From a checkpoint of a small transformer trained on Wikipedia.
Training: a variant of Muon for these matrices, 269M tokens, 8222 steps.
Each number is 128 + 32 x the weight over its row's rms, rounded and kept within 0 to 255. Layers, rows and columns count from 0. Numbers have three digits each. The size before them is the row's rms in percent of the matrix's.

# gate: layer 11 MLP gate, 896x224, rms 0.124, rows 842-876, columns 168-223
# up: layer 11 MLP up, 896x224, rms 0.132, rows 842-876, columns 168-223
# down: layer 11 MLP down (transposed), 896x224, rms 0.0644, rows 842-876, columns 168-223
gate842 101:118110104130123216100085147054079161118161080237099065103113167155154098132125150133059180126128138129076120126144129128115090048136117107117144129133113110056188147096
up842 100:114084078142053124071080131122151092115124192180128095147123138084189136135131176104096167123181139102079155135209181118164146103154161156136095110182067113147127081122
down842 107:111127112090140154132111196152093146140135142102175137230098138122146145155157085127096114158092193139102173126099108172143146138143106077117141176128140095164096120120
gate843 106:142065164114122194168154189105148100109121167162098153114138080171118096133147083072191129119158138198119148156130074143078102075116114072200132156165105081161157147095
up843 109:134166097146155154111070171105143083126158114130175132117074092117101162151126085160101084146127085144102101119069093084149085113142118128142169101177123083156108165157
down843 106:138096085138105139119130150082148095147095123125112123144158124124120068155096149104086090170080094138153133176146146120157107116137125164115110114100203141103088069144
gate844 094:157108098077114101133096076164116082114145134113140207153123133205104107159120159106101142125140169116121133146075126149152065148110152079133152113189110154115085132126
up844 096:097118154122093147149157195168089132154146096181149142092148133076124107173131066093160109138142107087073165115146118211148057126155154158098145108152152124154134095176
down844 096:188077061143129148139108143074143120109148113114097121092116120165126164154137089097130100098133149118095108123119125161157176165119119136077095136128180161158132143113
gate845 104:142127158134084148124172077104094134141131160125081150114160112143199121128084147112116115107127128076073108111160140148133121129136134136152156154156140149130118132144
up845 110:066163152134113141119087078090140112150131132204044118163138117129051107100076134126097152089151127103113041187091123141110161124124173163118130119181121150192155115179
down845 109:095123127107081087149188121121125122138174089140097153153109082070101123141085089124155106200138082134132145164128170097130159155153120106125102099101093126158078104156
gate846 100:154122173141174130080125152163074132152125136155132097092166076098076072140136185130112113115166094135134130136119144091124123118115142119112099137072155078105140091116
up846 104:135137156126120144105175162140158120127184112014103113162164167106150086058120156111132086128100140124110155160130085163154128127177128094151127113104130132120141144123
down846 096:108188150103093090109128127168106165077148120142094178132132138149059109129113092130146175148124082155109137140156104114171157102130155115024110081101125127108173123090
gate847 106:099151194121145145122087127105103110102072076158132098138124137148099129119163139109152183128151137111046136108098113155090189118177167136127070078115169124115071156133
up847 096:057130104093145113162067180123160111127130121166142108144136109142114143132110189164072149176135136104195149102095111125138168160144068159071134068121125157116112153109
down847 110:141094153094143098126141156096171135200161147198136085148131123100194117166077149124099148113123138208177113137165148118109143114111180091109074146096177238130142125119
gate848 090:149148077157088114124140092131079154064170204151063164112175092166106112183148158129072129103090110168137095089151096144124138090109185125078127094115123094144072147190
up848 082:141143115164107137137130143133080151103156103162062153131150056156139116128146092136088137093146089187128064077172114179155117139108180152116122094096134084122101176135
down848 094:116145146087139190105182163100173093088113153156172139165093138118138099106189167110073197113151099087162128107119176152077057134095105127122141140156137108169071124110
gate849 101:121150191194082093086179177168086227111124115137081168122117084135077099144139112101119158180087118165174035166137177082131164114087060144122154084132148139154135053126
up849 099:182147150089167156181135141173146090132154080152169120151096163138143084141072058143155105113123136138187176101125110116124128194139204161116161141080167100149134111100
down849 099:133156186187151177154161147082125191108136174112076188128152128121124108162095125069058150183056130083212118165113114126145115155143130107121181129151116166125106084102
gate850 098:101147127122113150130118102078154139161097121133167166074185098125110065127128145087158054084133131175069126110134149124125118093153117083126165151148114198129093153114
up850 094:184130136149124128126136083060106121123132071167132153184101177124109098135123204123111155104110118102119145123160141101107162129140117138136096121106114160139118093194
down850 092:079092138112146078115104160146147144125101122132113129128181112134107147148108116101162153076149155142182122163141113079081160109150103086116143098125105127114089146137
gate851 101:169142108129110112142169120228108115132196121102161111105079178112147119107100103094108079120083130159119118126149109082120123193093075096085088086106154141162126108144
up851 094:121144167165120096157131088079117155174102135198153142145169126108150147086132131147134123087132099061105186143152160151091075151092162137190160130135133159093133145125
down851 104:217072067124132100162124110185111136133166166087171113168125072096124150106184150174106164174065196132147125127158168129139116121129111175108119099133162173137206137061
gate852 089:093104130152136072067130137146195116136071095132163172112180166183131150126127128128147140120127116134184115138116173100111136115131100217107155105123124092132122130072
up852 099:148141138114096130097175149173116076156151104125129123138203123097070185067141146147115125168152102122078139167112090105151082147138118128151171202199091153067106165126
down852 099:123148121121085153136078107095127154155092145141149161107110160155226097160097125134156098126118150166154084133154148152130142092103134103146137116047178038089154123095
gate853 100:122093071117101098131180097046137131190130115064163142146186134122142180143144107094116136109051109167134132103180113098098119128089131157127107146112164121139129102184
up853 100:190182151168105129145115135145157095149164149146098103095109154173077155128175096127149098097058106142106149079091181175158166160156133087119123107134109144139112128131
down853 096:129102146134153173098071117142152107128114146158104145159141073124147106160133091161153075144113120159074159113170076133107128093148093125142139149174119138143136096095
gate854 094:177112120095113082121105128126059130039121187086132173174124095116108158160165093160110184135089098156121096114174143124138161136169180108091093114086131088112132131112
up854 092:166180127094138079139091117141048171077076125087129150101172127109086137150126104080136140174172092169114097118140182160151129089109125129094139106094161127143118111171
down854 103:149153118081137150132104168184153153127208101128174147213106146116105180122178099082148089151135118132090144141136065181108136149082098128110121141195169127081119108100
gate855 115:128120108089113141131105139149182139132110172126124182093101117084130198138066173106077114110102051081071146191197146159076110117144101141171157116132092068157163138131
up855 106:105192107180104118146220056133118181118089131147093104075149144080111197133146173147186154139184129172140116146147080141117083117202148097139160125070102131198119096097
down855 104:132111147152141145168144142138118150149159170156092128135121082124142128175072130175138071079155114131142196127123117121107063080127191126168069145138042107100163094116
gate856 106:106169089074086132150101118203141061170094115097128117119117106122094103146143099110084082136143179121136130149135119183116154085132114194128146079153221113120144120115
up856 109:162109125131186092122177108163137144080102133191134118177106152130148149095101136160108103102150104139131116092099138085181156139062190131104099175097073149108127141124
down856 104:080167159138157119076121132126137170113107096102136146149128104153051107140141160143176157085161143075131128151178148064101065136106192155158130107141118165135130114113
gate857 099:138169147069075100155120112088111020145028170135148106110126126139088157179136131067161170149160125107140156172161077130093135163100147134099118109170118153150136081145
up857 103:128064177157128068164150129106148125110140118143106116186128094138116110131072168133116156173150104194127089117112144184197064087093173122106127021149098155128087151092
down857 097:100060093124126104138149138138133129129157143129101109115048132128133137163126154157108213119064108178152145110083157157124122182094109133180110034077049140206156178127
gate858 108:111119134106112142154152117177102139081106201105077149170138169114110061139123124150159137078092128162087148106102179112143113140176093121126141053132131108072113132120
up858 119:066141176078125169103112131123137103174115139158110102135120099143133123110102112115133144118104133171114120128112082179162174212148122040124055110118107138134120093123
down858 108:094106114157113140061156156130150105116149090177118168180145150126131144062128089179162171135099102133153061130092149115127091064179147074134202119132142120166154096159
gate859 096:096188113119111095077151159173060111156107107112124141092165123095133134177173150103121173180150143062182135149082140187113079116119144119155108138092152091151098081149
up859 098:117196053114166143189101144132098111159154107128163123135122141141151126191173175134084159167166198103141124120081129205106063167132149082121097091072184106121115132141
down859 104:138086136124100133129168099139090165097110192138090098130130169142101135106129072169086113198091081171147143108077111121110100140103162059115123121199087146104097154190
gate860 109:085089133106160089125122092161095162141110119175089156146103101160078150118091186104139135115129085170130199143118115142114153158109155120119080149103176129106200137104
up860 103:133129185147141193155121135113167089157146110190124119208084125087199105118089107110157160155101123109124103138113122117094152125078102147133090099129196186170157159104
down860 110:103101153148132100118133095120097082064095125134167090131116120110099117151121171112118102140072203161133139160109065106116230140149126158107093103085175111062137089077
gate861 100:061139148100139144104105135095114150117086110122095103193123131157172145217124112132069115100126105091121118179119112144153104109151121125193135142153157119227118204138
up861 097:140119152172166191130177121155076124125151174082119135132145082049132133082178133143174096104109105123113061120121150126109086187103155188166132108134068168084137164080
down861 101:129122114107163121076164129109132133147161111133110152120111117176108098165050135098124136159143148165109175178145086102098130100144130088151137090142142124067133140164
gate862 103:104132185106169131168139113135127103132145123150190176024089140119124118182203095072105116104125153174099112089168070129115096091109166113121126126111140089149071109110
up862 104:147114083179113158129169141118153197193134139114074079131099127124072109035151162136106158108132129083059120194109117127101176146152105179096110088092128170140156116139
down862 098:159103101112072106101161104128130105131077133166078137157104148109135087138116188151105192094124099133127129160138149239107163121116127150174121132099118164118173136185
gate863 111:214188176122084187121123123140123105107085097121151119123108110131172142091126128120102105136176126134130067150173134110146087098128096076098139102102204163117147166129
up863 099:118098188184114103137137115145126119160133181143137059140092140163170099110104113168064120127128191135161130092103135138163066131163132067120071130148103136092140137139
down863 096:050121152106151136119132131136108121134118101113173104106207119109097105149157142127131136059160086129139136175070186151118115133135103084115118079119079145137105172146
gate864 088:110101128111193144107174154118149160109141105148097197061153171125151183169150122151110161118092081105124209157109137123147072125103206135140188165175105105243120120079
up864 090:154148101104110126185129096118112174131141120124116141124097121181119132127133109148116158083126133176147197143106151172147134128125154111088126129064172206155179174189
down864 088:188131128127087134155184166110149102123097097097102136134153075105170176037110065169107162151143099166107129116153143090119133150106222123175139131110140066080137104068
gate865 099:131118062107125180117155159164082148097114182106057147118124143161181143133142127152131127144138081117112154116108115131150122048199120197131162148067085166089181125142
up865 093:108099125124161156203123087130220137118111123099131147028171132062139126105131119073074122143099100171139082187151085144080131186113124145147146179096140104083097160128
down865 099:085183088118064159119122110177113127075107120118046130104134124118112153086122132138064095101114102126088142107121209087132133117190085119125149124153075098117114125087
gate866 085:134094099184074149211112152150082148102079106123084132182174169144214150158128089100099172088160071110121098101048151112183179076148108114126162118136126167108194142145
up866 085:146093133171184107134166111136063065098095110108130092103139154139145158134152162096111101094103068117135121111069175145183152153124122165191110100164173102131169145105
down866 089:127123134170072165136138154100112077168123086088121110110110185087183078104175081184140086117117116140126130154070135114192104131077096107120159137133122120154154136140
gate867 086:156123135132187129082156126046120099171133123098125133128111154095101134142096180138132114112087133115157158084110121109152142122143125129109121128124132143138088081171
up867 092:068132110062109137110128143141086122137159153139082180084110089139114153129172124123203079124092118217127142173098136166075118076139108153173084138114071115088109155081
down867 106:216137113143117181103146121074132122160120123157107144144155157135079156085081103117079139096153145136214157112180107111134157166125109121129175113155123184172110125153
gate868 105:168100092111102104136090124093136089194142161164093216144122081115146109155083098132147120088130129134151163119107120103088124128219119108083094112132140160088129155159
up868 096:136154083124152192088175092137173167160121201170143122105163088139116050119153152136128173208118118109085135163156059107145120145106093157141151186104132122130081080130
down868 098:098094184137156117141093150119146140081113084121102111110094117137084103103138104077151106143143115128149127058129167096150117123077110157116117163103155186095151152106
gate869 102:128134129180103058161127132133090135132203152171167114133130109169115101107138135107134114152105198107101128125131110126123195136140159085104172183122115116117139138139
up869 102:127105179110166087097164083186091169103103069113096124075150123011113132132146160147192117153117150139077171181127126088107158095151161147153109139155123085099114154154
down869 101:139094100138092140171116071123086101128117114165113119081155160113114065158146155180108138118162147061107139124106148144155165068105191168126140108152178134097158144161
gate870 100:111130134147113195111128131145135172149100101121101098061133167151104150080182099118152091093142091099099119129191101135160091146119139170123197150126128095101187117117
up870 100:150131123064150202080122110107116081139135156134132124100116152108130136182095094081126096198117123089117147126153113151054092122143163079215069091209110139155171077102
down870 099:170093111123158102114139117188157148190164123084155087117191148137112158152160122058170138150143152126122101100145075135182127096129134136141024100105170113227153140135
gate871 100:126152137126190143142133086068142134100130170122113147132076127128136174148133123125151141082132088099055174117109129086106144129100085160086102087141101140093044122136
up871 098:147065081150164111138128101136101161122088123161157118132145176089106111108100170108113129121124090140124109183092166145076150126090119118159170130080098181111111154126
down871 095:135119143098152137129112158103118078124173178131115202184101130073186138132113118121150113120092103154151196074109118198096107118088117182096127180085167090151117180140
gate872 099:009237147154125079167150131136064154135142179155131165144145110126099135086131085145150107100156182133105165108142105143129119160102115161135072078087170132175126100151
up872 102:175145112149082125132086102100143184195155154094109128121150134153103084159130122086135097141109118158135175132110092121089196189127105119146087091158131126062121125111
down872 098:102108143174103061105114132130167143104124172167108174113176179180133138138157088164117087175120115079099175133153100113099104032069143173129159121145161055097161171117
gate873 108:155162156178194156177094083122167096090091166121148095132111170140161090141101141173143128135179105129107167153147110086089118146110159167138171158173107109086186144068
up873 104:159097112109178163147115145148133108125137124079120117145127131116091108106123119127130084112157172125157124147079066152133167127117167137129074124163105060064185098106
down873 101:113154181193151119159100156110087088145164094116111115109161155174153163105198112124137179143159137117154148114144114111076140129056148207118083166123116148149163128121
gate874 101:123131105156124143133128142142174093118140146101143125141085067109047124145143162098124133093126118061143100137121079129105102167109092124128118135117146192149077107051
up874 095:138081163136144120116100119124106146114140214119110117119170099080125132098166249162124108092163153106162121114107161122141152176116117161131101174173106199133137130155
down874 093:172109157088111107182161143166069132079090123088159117171108083154139132102126071109094170107132145137072121096137193110116096127106024090090118142160110089119141156119
gate875 100:141093126071084140133125080112130179175148102151165112170176102177139138106127097122094087123103176168107074148167165164166146113108141112152111156156158120160110120100
up875 097:124161143045188081136068133123131113116143143157116131117121145095190173178161107155138182153113115115173112149064161144170111139157099125092108169119125142137084134149
down875 097:054129185170202148152087098156103157110122070112116088151104102086130182166170125184097134154115122115113184112169156175127169137131116201112148189121118121150085090062
gate876 098:103138150107074164118141088132157142119142183174136096180209053133116119164112112122121084179116131126165157145133104109154149150153107158100170110108155129140120134111
up876 102:186060128101130108158126106112109137181147194151063088143148110062110180133157175109187157149109165173202134139154122135095124075106119078156113136172096134157130139083
down876 105:097140133128138125135116159131061107130133138083154101139149069071131088154198046121101104124197097195073142151134128120135144126106124182143165050098117101032093107131